config.toml
n_layer = 15
d_model = 128
n_head = 2
n_kv_head = 1
head_dim = 64
d_mlp = 320
vocab_size = 1024
activation = "swiglu"
norm = "rmsnorm"
norm_place = "pre"
norm_eps = 1e-05
positions = "rope"
rope_base = 35900.0
rope_fraction = 1.0
qk_norm = true
attn_scale = 0.125
bias = "none"
tie_embeddings = true
parallel_block = false
init = "trunc"
init_std_qkv = 0.0311
init_std_o = 0.00569
init_std_up = 0.0311
init_std_down = 0.0036
optimizer = "muon_variant"
lr = 0.00393
lr_mult_up = 0.729
beta1 = 0.95
lr_head = 0.00734
warmup_steps = 61
schedule = "wsd"
decay_fraction = 0.938
decay_shape = "linear"
final_lr_fraction = 0.1
batch_tokens = 32768
seq_len = 512
doc_mask = false
train_tokens = 101100000
steps = 3086
dataset = "wikipedia_en"
Each number is 500 + 50 x the weight over the matrix's rms, rounded and kept within 0 to 999. Layers, rows and columns count from 0. Numbers have three digits each.

# up: layer 2 MLP up, 320x128, rms 0.0716, rows 191-197, columns 0-127
# down: layer 2 MLP down (transposed), 320x128, rms 0.0906, rows 191-197, columns 0-127
# gate: layer 2 MLP gate, 320x128, rms 0.0722, rows 192-198, columns 0-127
up191:541575429459452512530474546511438492501533516437553408524520516529472496540487519562597564585495472519489465559575464561464575539508459489483478505580486548404464501445475500526487562500490434547425469558429546609470481532456458620486421477467518507476489532548435591484410444485563439488455487612427508545449418490498523478509509510540531546507490503513533440536449495451502465426530
down191:472552534543526488476535494525467412537539573517539435555498491586510497489425529600524591471567486481439516497611502588424532535453506510569485535575470521512449564375409399545617505556398479443525476565460520557479458514556427564446455514533571532518498512491441512472469446443512561505486494565609522565529514579526544532538509488556497515429509515496533474579494582455554507386495
gate192:522507567465509404452460414519583517446476480474522468458425474493501552514523542535430378513546548490589554518560492398567462485434534514491491514465434444561465442552461574436437422584515466479465427559390514484513485543539405507595450615514491529451412543469498509561443502472474563451528467591514524457460524503519455541509533410451533447536379484504508564436445530550449504569458
up192:470366391489478498497511451535457499515466526446544437529529519527544456544434452448437483392512539530542456476472455520462511444501570561498568467559523502577436494498594477585519548442538498478544384485490422504491481555568550631495508393565509499487603540525538524468529486497514527550473516552509470464505506484583545480447522444471623529458567487600512499534544413471516514553509
down192:456424494461476529439534495515401521501539546575454482564484493530512488458470514436537550501477550549511510441471579617395482404478561554473554404543520450508380530485551514584544467489515468610474448399496402561493505533570565566432528515548494412440680543535464494469556562477462437545557501492583516422520448424522496378549479560541519500451551560532435544489575455396517523560487
gate193:509421464444485428519585533465444475438456432471513559485457489418425504434504570507418406538514480473447474499517483480554483487502510561515519549467580549581558504489446554467495517550497529501476529516462436445548500587525513582475466505497628526362458491485404467508490428525600424468442587430551579479427496538532449515499430528468505503443448441440537473477465532474458497556440
up193:460566544553512473458456447525479585569546498552561432484448427489486432571518420464543522560545511484446539452489517551483478395533534491564445455577472467550442499549574396574506454424447481484466455370592538563563497487535502470470454500543392485576522554514614507498522564493495473513501441486397505548496511459538620460487550447486541444536560458484443589500510501526552482504545
down193:470543572527429445536504516542546471542515548423511570481486482461515514570558381531453485490618449542465552528401474464444499394472460498463464376598450502559526558547527435486534438438506478474464402473516503376602466440528440583452514543517475454520454535489552478482413504486501407444496489534497450434525522512485600502524554515463595545591452558550547438534438529558561531522490
gate194:493571502533541466526541462567435494496447513608582476491435472501440566499501607491614507526555453529454556485531493441509504481604586405525561425498444440570468422421472532506458577502462408494501445472503533504522452454409510541488532529407424429529470453562532442535516529582514620471470433420502492465522608521525533459477549527492544499470410517469428543466568558594447493490458
up194:442683551479585457519544503530517529512422476534470444531430488515427516448474528430594421487426514566460485503563450471471498522563511505457489463540458473535423535457467569521479459514472442510492421545568522547451523445481410496523465472462450438502490419606551548539468503506475495477508449491490546501497532536493469513579550613462458525460531434537521487491601489576532454494456
down194:426505559481425463605553454563556526541424473540456527523494528525383563512500513473528444446536445509501588499534527480528572556490456504476381592484421417580517511491493579455536431529582477554458402485529506550591439486536399536483463432493584486521573431541470404516455576483444488577521488510513472489533463573453489480479482482494446460569460467352475524487490492542579525508491
gate195:473500513467536524595518521435514471420542539547465451462592485482509501439490520519558442540450519444584502473479500362510417467503544504456455536438451543430519450428489538475490493493515392503468498515564549524468547492520562444466583518443445463528526502556402443492592504558560617461479575531440446553378521481523553542457531534439541473546524483459558416547555447440468445516467
up195:565391462525499536438456553562405460529548428463452477594524522583494554584528530444484449450503538488564468476493547567533376480506577498544397521491494409537477459510452543505513399461567510531469543481558480368487564488445492418480485446501592446418487491487521510434437415448581558431448460437562538475579553496499447498538429519489476501501485525577505470465500501537557502476513
down195:471472429428430498432459497521448540489461559525557546436527543524530582529531526429494559574497461556571493481537408431493559520476442491601465448396476599549492560444410582479494593515464497420469446524466461454452386463489518530526555468519517566528514445547629520450476543412473591521467576509560506447532519469516563567457492563432535478511571518569472403458572442603507547542567
gate196:477524417505457420479482506552435459595490500553563422547545509415554535474511581585519410514504480443510461510463508437503450550526525522637467397535478508463369550560468496516416585499513486517481508583498449540429436465471504579586453451439466471520505431440560449521558452446437483486504511414502564452419485554537490595465379502467613465591525479453569487478460572479557585474408
up196:506520463516537447507457429512493507597488543506494461535573572484596519412544529580530450465505497488508489560498502418446474546539463559661545363499460475499472493531497546491370558553459593502546544575523463560416479442463406500618454517475453437496519437441524443486545409462398482577513479471421556429464521614559555521544425436471573430568548469434525460500480531484528615505436
down196:504490471448534538545467522485479520421472504561435526542535548565530397451547532531449483444580476504491406516457509486443390433563529457475530510515486511484600556554470487548477553508468477462548512450438471562546578440466474512482506486520563416429501510485469584537531478513515536437489432529481431543489539408523514513551416590471559506511609467496539526513557422507427522420499
gate197:505586456554543504532531514559528531523514470449538519496544494506563497510469460478437477486484487446471586496535455462448476546437512463471510506451549470548461551621456511490536451394414539479543548523480513543532497472518475536451536508401440513466478465493568524468523420431528477451470418504588467507482473589555467493512425429536517499417550489484392412489484442479432552492454
up197:624512455550564528542528500567500549475526404476456576475544471524486527507439490516433424490489539448503555489490486442497506536478462446474533506515642429523463484594404506426546512411462526460526546543497480577548479464545430559481570472376431444490482446559566508492495474431492494443504479510635461468548460592522481502471408430536532489453535466515417424485486466501483558490507
down197:498508493539562525521498513447605502510470578498476477457473499469465506469540529494468487507434501481396461450496542487503492543482475462506450476414485434502521534512517470499538403522429456485576550525568532434522504472532644541486515681620458545476589519509490469510466454481463508487501442584509463492489448562462484533523538515609521474505520488522514472483405501503458483468486
gate198:564441592477512528429588531518552490413400388511530538436444501394490512474397527552377489530478599580518444569532501505404457478440455437480495454523392473546455576534481559400454458528440601426552583569445568470426513469452376507458507462511433405533493498488551442495496515571479546484526422501532533423436581511563552474439500517485422462516483442443458480532631418489633573493414